Weights of a small transformer language model: MLP 512 GeGLU, no biases in attention or MLP.
Each number is 500 + 40 x the weight over its row's rms, rounded and kept within 0 to 999. Layers, rows and columns count from 0. Numbers have three digits each. The size before them is the row's rms in percent of the matrix's.

# layer 8 attention output, 384x384, rms 0.0763, rows 0-281, columns 48-95
097:535494510517508489366442582506458529493560452534518490492539427440519558503581487482524540594500452503480457538543471558441485492575480382519472
092:458485505528443490599563501543536546478510485512431494496468500491535502497507462475480514450496413448565534486417383515588544487469536484505439
102:534490464504540467448526413469482576506513521511506510481523463504512495504487548457510511490486500540526468518515515490493529442550454552508402
101:508541522514506452569557426491476484523443467553478520485497489459454489492499480532475472491430489428430488482510588470527442490442562465492477
101:480508487526540573440473506488504508533512511443499510430525486405436473530565501473469416516448465507518505553444494537503592526493499515495418
102:423432520462466502548477519506501439448465377552441510465607530562463509547511456498487533483533434476496538456466437482525575439494500523532468
113:496512462488431486476498470507571525545554498503460529492503478505464512447524514419496533527555468453488475429532530503566530485492497452453522
103:456452434529488495454540512437492487526545517412388456484506447482526476416531464487496490465507555457512537475516499517515512481562564548525562
098:546414514536480528481414508481535517470490556461550508489510549480494537506484552539525468464544518470437496544468466538518568458507560541490535
101:457561449476513504478450448438530444520426473603462444438466561505485534477493504463447575487615428492528510527570435497433542449478532500512483
100:525545460546479444532441417515512513477485556457553498482529496498479472515517482510525496505487508471482530478534469480492522428566451540465471
104:530483483488529434506473548516464488532561549429458465576420535561485466529528498504444572446567497546532476490523508515431465583498512476503522
119:528544529468449479527593486501502453546433572510503467448553509548498478440569438500456507474449472459468526525492438502522599543511543521502494
093:388566475459455497416489457474502511497540497444534504521512508430538494629543588562506495511485434491468532522447455515502506503475552516546460
101:433529573528480460463528490464471543489461484513457499499530512512509417487504494494417490446439437522526437452484535491480514416500510507531500
098:476500538517428502581535464507529475453499557564456506541523523541553530497489488501419520475493514553538521505441491522507518510562456523534541
105:444505493588488471472494462429486497551445469508529528530494509493489582409536451556484547537458500523476451492481528517540441513524448485428499
099:510518491419465449521542437498485519491539530441436552499575514512463432537404463464486493448515479490452512477475479462486485560476528532418505
103:534542561530486513430465555496523519501518510473501516555473548495492499461454519479531524495488531515526487393488523459467399549460522497498438
100:506443490603509421460518487503511534506523508551554521586528524495511507539460442503425502455553512500519482488441535468541415512455517505502495
095:479541512518499565530535443498509539555416507511520492503505530488528564511453456486442484496536470541503548492585509439478444544459548476481512
103:538454454495508466570515465456507522553496508584491524503548491566519506529522510514452515490543464486439430473507550463488511505503540471474506
098:451506510472542544502482536515599448539527485535509529467525475561541572514389548511556475446493459527518497467483423422496436473463489513460504
115:466451458481495484539519546485547470461436551485473502475498480517502458486475466537490479488524473509534490521521490549476528558529485504485528
095:538563498417472493520534468471436521449483517462421528462506489531445507461552530447520504510461516470495478476498517388470442529573478506475536
095:555565547466540483494511570569525456500450543478390479448462519486473499516513442515523462505585480519511556537530432449547494484526504541493522
111:499461487467446391466480443511566550468453511526521460545512486465527513459474450458477464518439532486513488490483559474469489537480509451513520
096:429474476474538485585426452455488495518486523516477553511485460532547528427524511548490520509473545509519476498491498484511466520539422547525555
100:511539521507438491525545551537465538509495538472528510499524432479512474531463548459542508532563476493512529485523631592519513478515513479463538
092:446456516484500438585494456540412548484531481493509493599513568514433433488528569528399524433558415530487528484461541536531488461521539455477529
097:462480510538531510445547489524470457553481450457492479544524587498434483513541493441573477517526558562415518544454515484533556449514488496490484
108:519486536557459498625428493548554524576526522532519583538556511529504544543472439498536530475465462492562441541526469512539456502489450509399538
090:600486536504496464508512546488566532481466481580507459561522529459509524502577490509464477451516464515505539495521497517517545471499442480490446
093:518468559524485513519494515522519547522535478433448516470555481480526498485502461484522514533457482552502552561556435473450595444432525535492535
096:532485490511562541518484445526534571448535472447454432540540560511553450480548402501494465501461508387514369528437458509519453497507507535500521
102:545501494431444525534469533587484536509572537578491449598527571526514539465434444415533500493477499530538480481479515578504479512462453539443488
100:517526520530459457460546501554468508491449442516510486502431532537531472540498502505489486533457568445466541470410444561541566422443490459485561
101:471456556514491513555541444520515531456487449460474514496452414467461538545515541499533440559481527447455481510506478481435421473472519521531482
101:478556566476507574512460567512560489506493518481550492515522516537397529513464455551539494522523467541461492470456510595497542520485497491525465
102:488492529488473494508461514552519439538569460472462513491502527422579476478488506558528470494531511514545482522532511510451448585503515506505518
094:494526542532539381475477514431488477476454511506490509564487456505482520569419522539476502496434514450493566454606550520550522481437518482468385
096:462488498520465529495476519474434421558489530461481454534502486543417458524532422548460542516494533441497474418519467511573484448531516533524519
101:480606471480516494576565523471469517500538459522550482450509563552472416429542508501461484521521510489490453495464540530571520512540559528452563
103:514524524479441506496551433508489490500478469566463444502562519505481448482480549515487459551524466508475552508556532419556447501548516489500537
093:478502518426507492490511497535601522511440532506512527489457524441472515516468515532475497470490502502460480539530484552460434528540437477529436
095:452473527502466626587516465487564464493489492512511486506482474434503531505416524592416536481491533384512504537567430529501509453486534568426483
102:572484482493479512539524507532452554466504500463528502534518513514470509544469494545454550583552484553492503498475538513545492550470508527574550
091:518498515505454596549493539435456526526498507435557484549442444447458497454539485514450516529534508463488469492532482534503512446451470559552536
096:480453539542521476541484419496471516429530538598494497546475460511498453554461497506460517477478491455542509526450421517458522462444463542474540
104:447436469508477567560535502464446512466511498552538455449524506515445519521508464482518498551534501508455506393509513490523491574439474503477477
099:509490510461538561497535433505459450484526509526528476527525529548524484502480479556493526453514490489458607453469501576499430481528434465537547
099:482519549459459499530430473516496490518624462477483493426574546483583506588490519493460527482550469525509500558488426538548432514558536521567439
109:491526463569512535431532610535463469542501542422503455430484520526506542511498478437425517516502468521474553488523434512490501464525445570544457
103:492553463407459506463531487440530470470554521510478537517487527478534446487372402509450532513433538553479419460437507482413463540506505476489568
108:532581572402542504524475536524577565531495570429539530457533501475448481451487477561450486534586505543463577490546522490462516551484509541480510
105:542523541551505478423469480489491517529474508441532546528504444459463519564532474544479547475438540571444530445543478430511506474526443602445513
114:485450564475442487517434558529468432557490481505513553573485452478452487478510452518562476508515591533516587539524569511486435474475533500506545
108:503486523586495447495562569571511572520567481529515487532493587498512496585448532489544493471495542449448572512555401519520534540416504502505521
100:482463496504492486509537514468537424517534534478381538464492512531566464514519466519477471460467477555489498528512494476426489544486482537522574
102:528586518493549573590541546517485498539460503565549548480515533544484577507514492545537470521501521483456497465523463506538543498522469456583458
110:510402492546499491542472473492446481502542557599532497552476543523458539535480509512501545487535494425485495502486470538489479469452604523487499
108:550447536525508474472453508543503512464469408512593524481475564492492502551504508436535531429553502476509496472514535491460431501476493495471482
098:376460491554583510515558544518485500544502552461526477473491482442389529497518548505503513503537411535455500405482515518546508493511450545480530
094:509601538604558462481478474548423501506475508531470493489511490435560493446486519453494517539466537513508548495513532532544489435462465544533599
094:481531507465447469506532545474442523480474575476546428396487558543495515448532502523524585475470524539545450556529475490566570480488552482435533
099:503494511526542544472497455528591510528485553480523443502590622548454508499510491557475445445531550550434544495580509442463473518490583520455496
105:573486496517476518512512479539551496448455566451447490488461509479509487569539448540502517526493522476525488491417442500576490512501552498459455
102:467480541479485522532504477549436572550490569504446507461490508465371529440454498483471450553473450510477492462468455504512479602488532478518573
098:517525452502494447556547485499522479466528523482512502462470462444539447455504477527467411570408516470549499481491529513514508468480562528432513
102:496564507534529486458520457584439493533519411550528528556460489468441531503531538499503519581457514494485527499475490459548477487537499516543529
101:551482509484473537491509521501517505498485442472501484517533470475489546541481425453450461430481467559409480459484506459506451461491512466484424
098:514507548472473504461461503536502476530501536499487502527547457430569509551504517459425390525534474527543492555469449444515465491559453479517524
102:510558510474427521509502538452468582475538464433425473479522478476488529528446484504517497550547513445483545401518482449512552509457505529465518
107:573519516494506537514584555494508501477518496493529535556505478529518497543515493453478467481535503530536503495426539444468592424429491513472492
095:561561491493494504489511449509408548458483423469431480463566537571456479501484407511501490518621562428484499541511602566524476541507429499537596
099:506491476550526492544550509457407477502509520496530484472517512583575494421530547451479465444550507487457512539478529426482516509476435493515540
104:493591451457427547526474509469513490525438498493519486501537527470562439516526476452529526470553494509518496531460531529503508429443553582524514
099:510399413601558462499512419439498467528525583512527583441490486526590553528559519502535538457527516445487523476426529538492510474489498563560464
099:471486480522521460518579516480483472567497499532547464493477546467476539492543516500572521513466499536487509492512478510585460531523510489506516
119:499447472482475509465508536487449556501497476532474510514482533575474463465506551469510537465486531471486562556487495453552464514522510498498503
105:563503522473588471502544451407489532504563447443538496558432462567546499491488574548485522422525494536473474477472474595466492477429476490487597
091:467475509523550547580515471475455481511511409497530491473497543522597520443489539466443473481497509514535533503512483446594513552530429589542445
089:444552572472503483562543477446529508489497562467502513539508501523537464526470487542496396488519540541512560541503497447552535461473519522558481
099:463580562477531543532465499477486456502522537513506548466506508475469471377497526479517539490425550545480451505544532472524460530456457513496490
086:456501484442463496427498579472533495440561531520490493427533541463468472559512526485463482466544459517473482524493477477480513450467494492489469
103:570502466508485515508503553563462489536581525446505516532456396468506474453491449503531489524523529498556534515512508512503507508456486530483433
114:466521543574511519517495460541530500533534531556506488461548426508454423483472536471501384573446513511567516457419491412527458508488546494508518
100:479437490507406460558497513524477518594523480408521491504449464517538500484506517530501447431430472524572512469501481468501527558440452572458523
106:524501539477592508527467503467493479521569560555585431485528505487504482561492439549496511502512497466522526499540565522461567508515407519452452
098:529427535478432540547479473506448509482482483418483507521429531495511501464461504541495538561459506521510528516514507449499489525510454519531459
098:491575506531504533512571546448562465511484487481458517481513505492558518528478483477516437483461540484473451507547482503457516522466406434514441
108:504489480498501478513503463503475440566476446452541516543467508427492490441448455470516487437454543502520480478503533494504448429458526473461553
095:431494432521504465582497518560510407457435530482494493444492513542466496553495542524408511514581455449427488458516537466487494485486494628491490
097:557595456519519534502421541499422558522503554508523453473510479490547469556489524493529500559495481542522489437509568489652529465468404444485511
103:412482462478527509473471504488462562490466550512476456535414528489509485553572457502541542533564480492531455505417522505530455497363517482526548
099:510474507500528505475512533547493544563542549504526536546542358485506488499497416491484526492490480505505496468470497503472447457491515473493496
102:522545420509514495537563539479443556532483470479456437446504483504539436454584571510434530453534463531506470478501539462455497502448498407533509
098:448530509493485448547444433354488497556566486487563529483421540572502501481520510542473485534554432504510574487611581452489485538571464485526524
100:463439441432512548498469486486461523526489485495599500534519496553470534534453527511509471498468497494435490467503562462491525482465563548454455
092:516559514521573470479513607534529585517528495508494547424504505492466495500436551539516494480551458448505446562538494567557483454462569475490488
109:514505564492488525452531445513581496473472485477408528488489585476496507504515525483519419539509503558504521422560537555480552529591511468507442
103:450549470492474492529370549454454520438481580420503510471518481494552481529498542468518487558504518547566525440478481540570480430453482581478510
102:449443507537442534495545491526472498474515576432487443445499512504490512591469479544568603475511516454431517480454530514493490496532481543559466
104:477485482434469536426546476462519511547459498494527534483426486475432492511440541429512465534558548495539552523538487521538509452514508494517526
099:376521523477493475472467502533501503516518488505498484469477533492467421485577462540489566495553493540467471507519465509464505526523514516568490
095:539445466483444571536476513440443476533530532520496479495494527467510434470457465533489524534529416574515515544436560484496583465516558459489490
105:436400450504514527564499491531498506465463574490544560456419524489472576502491486511530494514460447594488467538513556468503461483498554512500524
089:484540494492550483428522519482609511532512495524531440498475452569493503519526462488452481497459502511401478447511425390512406495586439549540463
098:534550537530503495562508540511510515549480467542500424553507477545534512508515517554522521493491512518468489449505457509557543510491482549565557
094:472437541535495546427503479486516512508462545495466514461505473477580563480484467521502473497478463482541505435582581506553603493519522498407458
093:513457503466587559545509477432504475523458547530471593495469570494480475484543536477407554529591505530482557527505580399485553557598456477497517
093:481527530478489574413576509483460460546601413453450562529556498494514478477472469506576565502488462495484536538535536498514464525530434475416496
099:453493547453520455537495442485474491555524470486437500397510549503428522438545526490550496555519535511550507540515490466469420553465488451448497
106:486447464556464465467479487500502516474546531481479420545462552498474569493489526405470621470527486473523484581479494496549534540529496557601580
102:539516444554509519544505442497487502467444362483504453532556499531469606497479480464536453553414461422472501526588552533476557526490450507475491
102:448516459498483516477459534453509497519497455481503552432477487476576562457452547478521526500458478519501486547549545624488482583416557557499454
101:538415434459541476485474458438494552493529483602461513485443493441509495579458428531496560544495508502473546458483510533495500589536449532463517
097:567484538581493475517460501505526498453488547544497416465493490461512493539509516469484481486498462478514474502495448505418454488538534448537439
098:464494346482552506535492525548594509567526524505466502439545539505538454510509525470486487502408498538577550545507545490506609535442576470549524
099:483480541540430474544482552518530493477504555532492545561487522491440522481481418548462473519537531482533476562508550406549586474510472567548487
099:442520549449466498457537533525430485473456543524478482420557427459565455510531552412410489465509526521546453454484498539574478470473455605559495
090:419542472496478502531513521512389522506447545457513547509539518524499517491454512481530498467464474516508442503487480406550520487518521496543484
102:526528541533495502492564514538475470493506454402565553531584488494529500555547520493514573512541540504461607558500531472516495479451478464526432
093:534499518540572531508501499537511489562489466498450469495524481496491456467505492556501515507489533547489471416481533564535463501480546488533498
098:488485395478455492508512514459541456478553436468569477472419492521549436502522537471528509531514501525509525541489482526509546544489529480526538
104:565462536499538412451529446526467533488461487503506532495461516487503492483478527515518495569608469502446469511497479481480448514579439489509498
102:523548506542442526480576503580493592485542511471548527523378517477519483479503520480465485496545511535554549529529532488557473534446461595487520
095:476490442446573408474473558511524514462460414484473531525541524495504485449532562550471579455534566476409555486497512556546506421519529529471506
090:523519528504475529570499470427437504555570481466421502483449487528537413511545547492527501433473487538464483435525539545515527459490592492471453
106:480524450498475496535496519501438514496550499479495567490493522485471474534492489546456446498540546437510517532482480498474445543509443473455508
098:579440496487516489504537534565522560484555365540475514444488434467559434473489495507441481465500472451506514558462553604472494562511554513461469
098:542515580452469484591492533503466530433561487498497445560530498498458490512515512528531537607483514535490566472452501501456458526526431588517477
106:533506557506508518477347449551565488498469433475485538476541518467499503440566509553563581512500482494486517552535515523490514516511474487524560
095:530449471537488488554553502434506564495539500445525441469500458516498431482540467470517576498556503519515521540498507482592546521508556424501538
097:488504460481506474532454544513460429447408587465429501493458498499447476618502443540505530480467540513505588538439493506527520579549571458495518
100:582491530540414525522470525512490487467469543479489514517505533465582497519520534403475529565501489471475545462507527512466516563536516559596514
096:450521469518494591487540569510542532522522522467553526532478483471439607506555460491462537577557499427472483556555521484587511443460532497505500
096:487524530420507498482427549467452454508560482530497519486472536522609486457523526490519418479542510523494548492481489477477496475498499500494443
097:516473490465566464477496457476483467549464482502537504490498474514474508540542437522465472471532383580523579507580552483487516485522503471448520
096:474526533424467552503497498533529574531466440504451468404549579463477464582560511497538531564486504468525473478532470541488469529537571517505509
101:452488479436485474492537477520508499418503475570506524509535495477465469504574483506488497457522466485484538514474513557534492471492491480432453
106:464460468466524479568547484478498497534495535520475510582478491509486472512407462478492580494453533538527500548558550476464460562559509379545498
093:494486543553481575524515422491543550531495555536435497497520503452469530441539482471570518472380480522509515522517487490467517445458501447497575
096:451514531492435549630472406580478518419508502452492505486515394471523503512454549528439498452418526494436465558467511491502510489574480536568440
098:507541452457465553496513534500486554485518532526506446494514522449504510484511484579499507492526515565510511535413501497508481502582584544434422
108:527527476522455548485506569476499553548487585506500504512501515479536542458451542505536548491438467574434494504477452492484546459482487547466511
095:500530500543543496502526465527471542429508474497507496529473453602470494454522526523509500487418548415492584523530544514432498435508558503519546
103:508459552507493425451509481532478494463449571500523448524558546467474533515494462486473507510412491446548386468394511601468474455513552655445498
101:380433470445490455507553482469455524537512474522410528492476484476546542537533522410489529428483491496480532587512485481445525493485539460568537
103:392555456469498531469538569553560565473532513566546530504560501468533587531551529512565518459478526446529504522579487450492516554476442437506471
093:561471494532487563516506466446603425618457455576492466505528486586554559453539533559540551482447511462456532473543500510533483535440520476540642
094:542467506533485484467471494551535537450499487460428458438521453530489457511566378493484528505469459545460485553544512537507496525521481442477547
091:462511456508454403514461471532457594494499528523483487534444468491442506473487544559525551512490442445503507532509545554436523490580477478463472
103:563484483481472503577440482466431479514463492470542501465477542456460508531411497508548457444529474519476529436550541497516521460459479542543480
097:448575470490488469468462515479553510521566469489482526492394527489547487512462494503499506468532433571513454499563468487509538536510473512487485
103:493546489539524514512449487465500483466519474563511515507472472500489528490496488539521552467518461469557436488494473482542550449484560408512503
105:492567502553520469502504537570567455487547485524578538421541576539500460497547531474494472536485490525560454500497502591399448532543521562486499
100:462488406469554466528486538475598497474454485444415484478486522478486445498550549508474498478463501498541474586506487541538526459522591395510395
097:559471512471490501524458489504500474466426519464472492530482472602524467487545447422493557558505410463563534508474575577535497503576497543512530
105:533537506541532524429487486504458450576530558488469462518488560545587538546474380452508498537493484486442468521549486494427550581405535466415472
101:509513471482496555524458479506508470506517402528485524501533492505582558519543499500501504552528517490446502484551468559491460489508513499563491
103:580538474555487510513496494438558505544465492540471461523541593544512502480480525522506470527465502553538511553504482482460514528476494465462506
097:456492504540468543505514542452574486421538504466500493508423486520496542523538463555507469436532459513496469475444491518532439477488494511438520
102:466532460372562550513474543551526483510462550550551515491522459447517524549514444527535475511480480495547472558493414540478515526508530499512507
147:463475485531518500521523528462494479454462472437490472516523484499524486516492475504479518443487494528492476510576488500477516454504463439508453
101:500457469493532462507475493444509495408475474482482448554564497492499494531464458504459543459499533559468559503446556536517495492507485479497536
098:450440441504518499460527446483538464487575460446534578481510530554534514492475539517577466531480446503507497529515546453475512523427534518566558
096:534528454439383527479543518530513499486462494502451538487463471548447540515512476501426494544518484445479455525521541516525497533440533515497476
143:532471561522563601506468539478567528525518506511456498535458539479487476572520477530503545483523467526465446535488489511463490537543512543485470
102:490517494454471523553540537501471535546417489495441504498453623483514533499504451443471424484488492478486433504444513565441482486470459513530502
102:519496478520515407559564439502520540485444531501523482463530406473489508517581521497556484538581473470513528516556535523443442481529515549540486
088:525512495487468525589463501403437520471441497524524503465475448413511547467482473475493488517443556453519481481520409574520506457495467496459466
101:522470458512524432533481466525482573433518479464484510458579422494549527457501486518530507544569451502499506510552533537503561499501483491501505
099:473482489533518527535462490481474487501508551479452485528447467526502465522526482538522500562475547503480538553520503487514482533476465451455510
099:511497491473445504548488545563453542504512514515538502512455485469487482525502513548472476452480523544514471547506514526506509545490540467454507
104:475571475438510500485468457485480496544530532517432517507423541549476514606516462467533427422417522513493475508500504452462511516534523523474572
103:434494552543511451579469459442499509507470484498423498458540515499556556482471421569478518532566527555526515493557458454574492563536474486569518
099:509459487505451433484497507492503550505510487517544565495496545533536561525506638492474441549481496506503509526528472561547548551448470542462498
097:552545496554521460605522414527479531507466553443410504511519538500460475491454519449519542519534480470480499502529489407425504460538521469501493
092:579474447506496541441433544511496578527509467463509436540563434535538568527460449473543485448513527547472554586452482483597437553595522407505531
103:461532475546554511444486514507513536480497495539481439478523485501489502553477514512516507500560466464441490485458556453494485516533514487448471
098:572423526537528494456609534529525530432532512471483445489488518489500512581506497487532500505490588492563514521422468594516451496553460480579425
092:536508526474514456465475578406524506446554502458447486506482508411524533461503490382469545492462574541505464451526494521495452491450533517544471
097:513536422467476501572541535496486511550498496480533475529542530420475513495503487491362481388525456508556517583577473542450429482496475509436503
093:469488539470501533515441417471499493519497427509455516521525521511515434556563563522526497600574522529510467501449486470533516514477545475459515
089:503451487438488525541512458516461490550489523540521494456543503470530405542521472499467438501525502525542490543544513519446493490588536530450483
099:521482561430415470500489493502486543526496503560538464458559565546416516547466447549453483510491492484568463499485448431505527486467489542472500
139:488521527436471540516478514575510506537540503519517568508525520469452513483490477478491523506533533487444498551505543541480513536495453492457517
093:497477579552481593472515523519496457474545450509480495607556449602500510446468506495462487530423568487471472480477452512498460510530493577489474
108:557492542472504493580525525515502500464490498512467501498475504462558498515529440469526473519521494558539472510505494525486503475507557527442486
095:596473519512526497503495560464535483471533509485465394531512433549541448490520500554489496451481447551486488459442461523562545561450535473543496
100:514495526459511468552579461539471498523483476471480419490466457375521531535505447573504458497436523484531473508482467509524543516558440519482509
097:484494528525527555496360523449497532549506515486534481532495505476443514538588486541480507561447397412614409544495486515485554539451500485503471
096:485383517423481551440540549519533541541545579490455491451563552509458541522499465533539571487504427556502451531457502600519475489494523493449437
097:527458462533445530495460481448480461427494491534458486578385508522439523497529522490468501465532480503519481480547453531515484432545516477499541
094:503501456469370447468491456565533538524473513555516442499431445473556472505540495434434545537555543533495549449496470567523514560560454513576550
096:530501575459455535523460509500515466536536550505457444546525507506430543483519503514418460406435531439477571478500512493495416546538518580497563
096:557505499517477463513463535524441503530495536534483531485522529512486508491491535554490415530522529505516526483544468542458563505444509426501576
104:491508451467499535525476524521464470510522465517531458398475559509449460435484542510417502524494420514493495472485448563474560554503568514477510
088:513497542460541529484453542481493490438581533524502569503547458495476513508522539427518519508509485495447469526527553505410478438559533514508565
094:502521496532497524460540519510503540495460503448483504528440517534587570529541427606425530528499533527585440493501512499453511546453453450454494
091:518449510520473501472552495557420499503484459574531489474513475467498498558519466542481449528553479464418544552446429488537566598502516526477557
095:481499474561486434548488489484521455505453470425451431460490504575452501459529540588500508500501478392460461504486568467574538542484463552528498
092:493481516515536402457493489491491599419572489499486469452481384427469458549493487513503512523466509544523465506505384489576517489525541460493501
101:490485482454505489506504526516530482506479453452459523469528495549477522490469482428476499461553523508473372437491497565485518466525548484484485
095:496577523437441485435488505531500541536465530541532516456490429501544456533559517473496513411520483498512533573422489487540529548506452456507494
102:439550501508578399547532521544559500485560553496556437468460486500516516553472470543591445467496565550474531467519551474520458426510537423429550
090:485526585518532492502575462525494423487491502506516487569511464495499451517490553511519504489510475508517487424486447554560475525505504455503482
099:438399472521470486520536491486401507415460436471526471459493402420497547513565465554616528501499499518431447530576503491518465458541570553485488
088:589462508437476548547489523531407527501417510405502485512504459544485446577528530539480463507468497481573434441494477579559505477533549526531560
093:558513448521534472537575556462498446412505434506546479555466559462423501617455452502510541525545529483456487467565571530513497512491548563564525
102:521443504460439502532508526475522505519547584438555590548485534473542541506574490502454479458458513481520500484566538444494452505543443496454499
103:557483431417573543507571565475555509487437469505551540512501526494607460559541519493522491500547495549546525439481566506536479441507487481512415
098:586514503443457533533474542487478531530542499461500488491560505517412522461589481524414524483520540614479471460542437454498460541521526467558531
095:495457576533582504467500532572502528460519447463545454558455451447531495543537498490560555512389523446480571455509492503435487480467440495416510
098:517460456522550549430511531499549527508477493484580564557502484531515504524518593509502493416455517526530519509577553546500501487576554538541510
107:545493445489456506548527439523475518528493540491592429517472440453517506534505536489463530521493460491461479561537485486519475520482461507467474
107:502538517487492497473535490429505559503475494484478470519531566520477492528600465496496461440563555486495502532468432566501461479512510449456453
094:525511580569543433504459440461533527568511480454496499476454526460553464548542499473494563473523489523454450527505553551544409468511475589588528
101:510549512474574565495486452517433478520475488454566468458490453499537485526536465536472519453464481533463521468484505465495483524470407502462411
099:500501494504545515555467541464568486517439439514492525494453495606567528530493543499505473484514535457537516485483446525535514585476489534481527
108:433543563505539505509600446496444475557498547539469519554502529542547501458479475430475447544516545561546552523584478505508442467496473537498467
101:561478550440552566457572516481521564533514562550537435509541471470507559478533499486468530482426530516497506481555571518447498415531488425464458
094:534570459524456503421439458520464494575488533520501466526425496474486586538552522469496451525511493518514555545473533492510472521560481456508509
107:504519494474454515427529485537499527555457538531527551533550481533449543564586461406465586494488482498457472506442449538490429477506476551528494
104:451623464488583582534515468460427508475517497488467494464487530514556493499567483551500473476510540390512480448545455454450418486511471428505508
098:527609420475519492502507559476500520482508496603531554528446482485543487444446581444505524524466441450495553525415477526424552509553400556509505
091:469536512457429475490477421529487449469441518506560518550505474509555577522446515531386442549543516537447507605488526501559516431431523489529485
097:519535528546499444512485483481536493538481497483487462567554576492519579511558496600545444496480497479570590564517524519475474493418483486500509
103:458497476438514519486513462514494441530501462472532479594568538452473508544574543511497581550427531540522495479504516511525520503534546513499456
091:426539484604508509488506471478527483495518536527500484503540513522495476522503536609601557536482505531502456475504534492514573544508546509478487
100:517521534554494530501560459457469486544460481512504525464563542476480489513503506447479470537478526473467483575496546486516492531521534521577480
096:452555549520503500442491508455519505524485493534536524589556433546534568509426506502515458439449500486500583472480530598433527500457576497461382
102:536633472500450505468497483480497494512529539581572482436528439500574521553373505511496521444511456505415521426511439529478543493516525396570573
102:508428479498491514436593452499533609477488581529567560523484508447528501569505476485538522498493517448466493491522476487517458464442492534568473
098:442509519529525550448582525510451516551488504443550465476515535497430550468428501478475481531491494538502502509485565491509490568540530485500479
098:482495460509528494519515511576493452436528482489461512536430503526451524446456475596444475545467470417518440509489469515513497485521575430549494
095:460500527493462578480498433532571477465477455480495454498555466526484521501550478456461484468547491461524514492516527540508597497533543503552564
097:552564542465497527454500478490576485528510503523604531601432501545487464530448429460456480494550461580555464489472553484532561512519500503492546
092:500426526471468506455577559503415579508511501557551513492557547472481541405501537458543577402502559430486489519488483496488522473422511509444530
092:476476550584527497490498424521591436554450470491476493559601510498474523565452481487439549416458480504479424478572485513518524474535556577519495
103:475477520473481541533453477499496468440459396501512475487520530565407519493481518513500521460471509526468486491522563475621481519493555552519550
100:515549469470476451439479514493568511535493500492479455529456541460501545450448551523479517437497531605483535443484516491567485575542526473500557
102:495493445514517469530472545454448526498521542506491483467557489562479458429592458574500462489506493506544520533452551487470497507409473524576471
099:457473517509510482459424441404487529473384553516524432577571526517429574452470398518425560517545523531514500492493453494513404450495455504568502
094:503505502498519517572508535484540573585521435546502503513524460440532512514488471439507527597545467486543526510520533507507496499495428418541492
107:500511540488542546450539552441553488552536503487473555464508516533391472470438470507513449469498509497429497557486569545411520415460522502437493
101:494571504475569503470451513507507561466499434555529463522528486561445482479541492551541535518502483492459489449547462566460542508569514516479497
106:526536391503507601489488485492507509468506554458549565461555487499570429454439483497522448521537508488502474542505506589527590473500557564508468
097:483499578486522469510507499450483522523494450522511532454458475519475507459455491521476508552455531513523535468532439494448496507502469546551470
096:364431540447484450462535405458487502441504508485525416472504486502486467449535475459530504528520547467509566520522513441514485476609475468519470
096:554497427442476443490483514539525515546549510531468559492454431488453497610503500458530539418454487547518519486508482477492470521551516494509459
106:510554503444465518466601483493486453590482495509469472458516485474463512496472529477437506484434518518516498534572472534534492512475508477504501
094:465607487479547415503532513554438450407575470464520484513471472503519489390597481542515508574468498526558493520539534486512502495436425542475512
102:503464504418512464516553474507544536419479449510528453551482417423500508380552500533579473514588482509381533488528506592515522526514542521488462
108:550544469515433501460495497528464516511485487452489489531562578485453481469512546540474466476470517492500464474525407497547541533443585535512514
106:490479512587478505475499457504468485495479508511427551492463507433449466488496484515409466573554460518467526531450425503571431402537476485513480
098:443449504485506467547487513414542532401442519493476520455488527522539506457424516491569449488555434488470460504466467490470516538540489485512476
097:509510516492547446447389524502544490447437551456495510514520548491441526589524585541445452485503484465463489450503503510480518517490539592497498
102:531554432444449480491501559552471404521488530489520502511586504423539521478420469473568560496509439520570428489511483528521465471500488429497533
101:473450559440481549421442560482532457506466530451546527547538471437443450597534530468486422525476466523526425537538534503498499540484489457477496
097:524542525505427513521532531495465432476588455484527583435470429483545512598513475452531438517420477499416536478454542400444537533546566493554508
093:488424490471521534466487515482539486509446499536490466501460521513484458477555486497564520514486462478553526486488542455493503468631499512656417
101:515539455445494491534463428496514445470550516551531522420428467487519335484534560532503508596468443578512459519490499578501454482502510443552413
119:483469487520409485505463452489442500505485550507497497488484509586471460510493498535486471507494452458426520528491528489481449485516483555489481
103:472473482437503377555482556556475486538443508478476486495500503496431496468407530583510513436436524476503485509545559412494476502484467462502483
095:457489471575547519473510496454562465482537562454525530470469563461440500572497473511401529484476500535504528500545480481419480416536444526511499
092:557521449489519507515518512488510466409445489535470527453483422546552465471454528499519484478428522483484482527527504429474520462442483516538474
107:475535533496577511564516444493496532470461526536490466486481487573536526567506478512503511489392518465499491565431471623524551465462474520515501
097:478514515450502463436500479517513476512430486483477507475489545513499572525425444511516496494535495465470495544458457493501583566514525565535522
102:495458527513488509445489531460496462495466563565528530550523499520521480512502480437478489452527442470522516538522511479581503465459443521468519
095:517472437485567521516501550484473516510531521503524518560524486419490559568468540492469536536503547428466510511499498461472511403494503494496427
106:397460515545501488463478432556513561457482506529472592560509472544540516446518425540529503508464612444487446436483502496479489539486585478501538
098:528521371549512505456509464511512531501506514510465450477464550463453553487519462497525513459489503489512502508412537399470464512550476569490541
109:479515547432518516532538471468501528541474483427494508524493503530485502478469460548513489502578502491474496497514546479566457510537510511452513
093:499539515528517394491468536509608562507463535463458468433588472452471552485528515515555443474545440481454465549471631489534544482500504498460495
093:488498535458526511539534454452502514534524529426481537434451502509449503525488425561463484526467499518508513480523530536535508471428537443521481
094:391465439499480548418461576561541390524536521566530499447527458487571420481518564492552510503491569535470528468436525475506553498582444544526486
101:523476540488422506481439443484477574479481548616501525525568459481501491552468546491490465550524509455530518550458548552455467463457503452446598
105:430451528459485546543508508466534528553447538548483544497448549491485496504512477507521582432434539540501429436502491491496529426416478467509529
098:507540512501419591487539457417476551453500558520486548561474421544545520553491499559457505514454486553488476473467528509535546511554475541488460
096:497516511494520517514460475522437495548477532469428467513418497552607513529531509485533610443585508487500531500419508514530553448514532523529500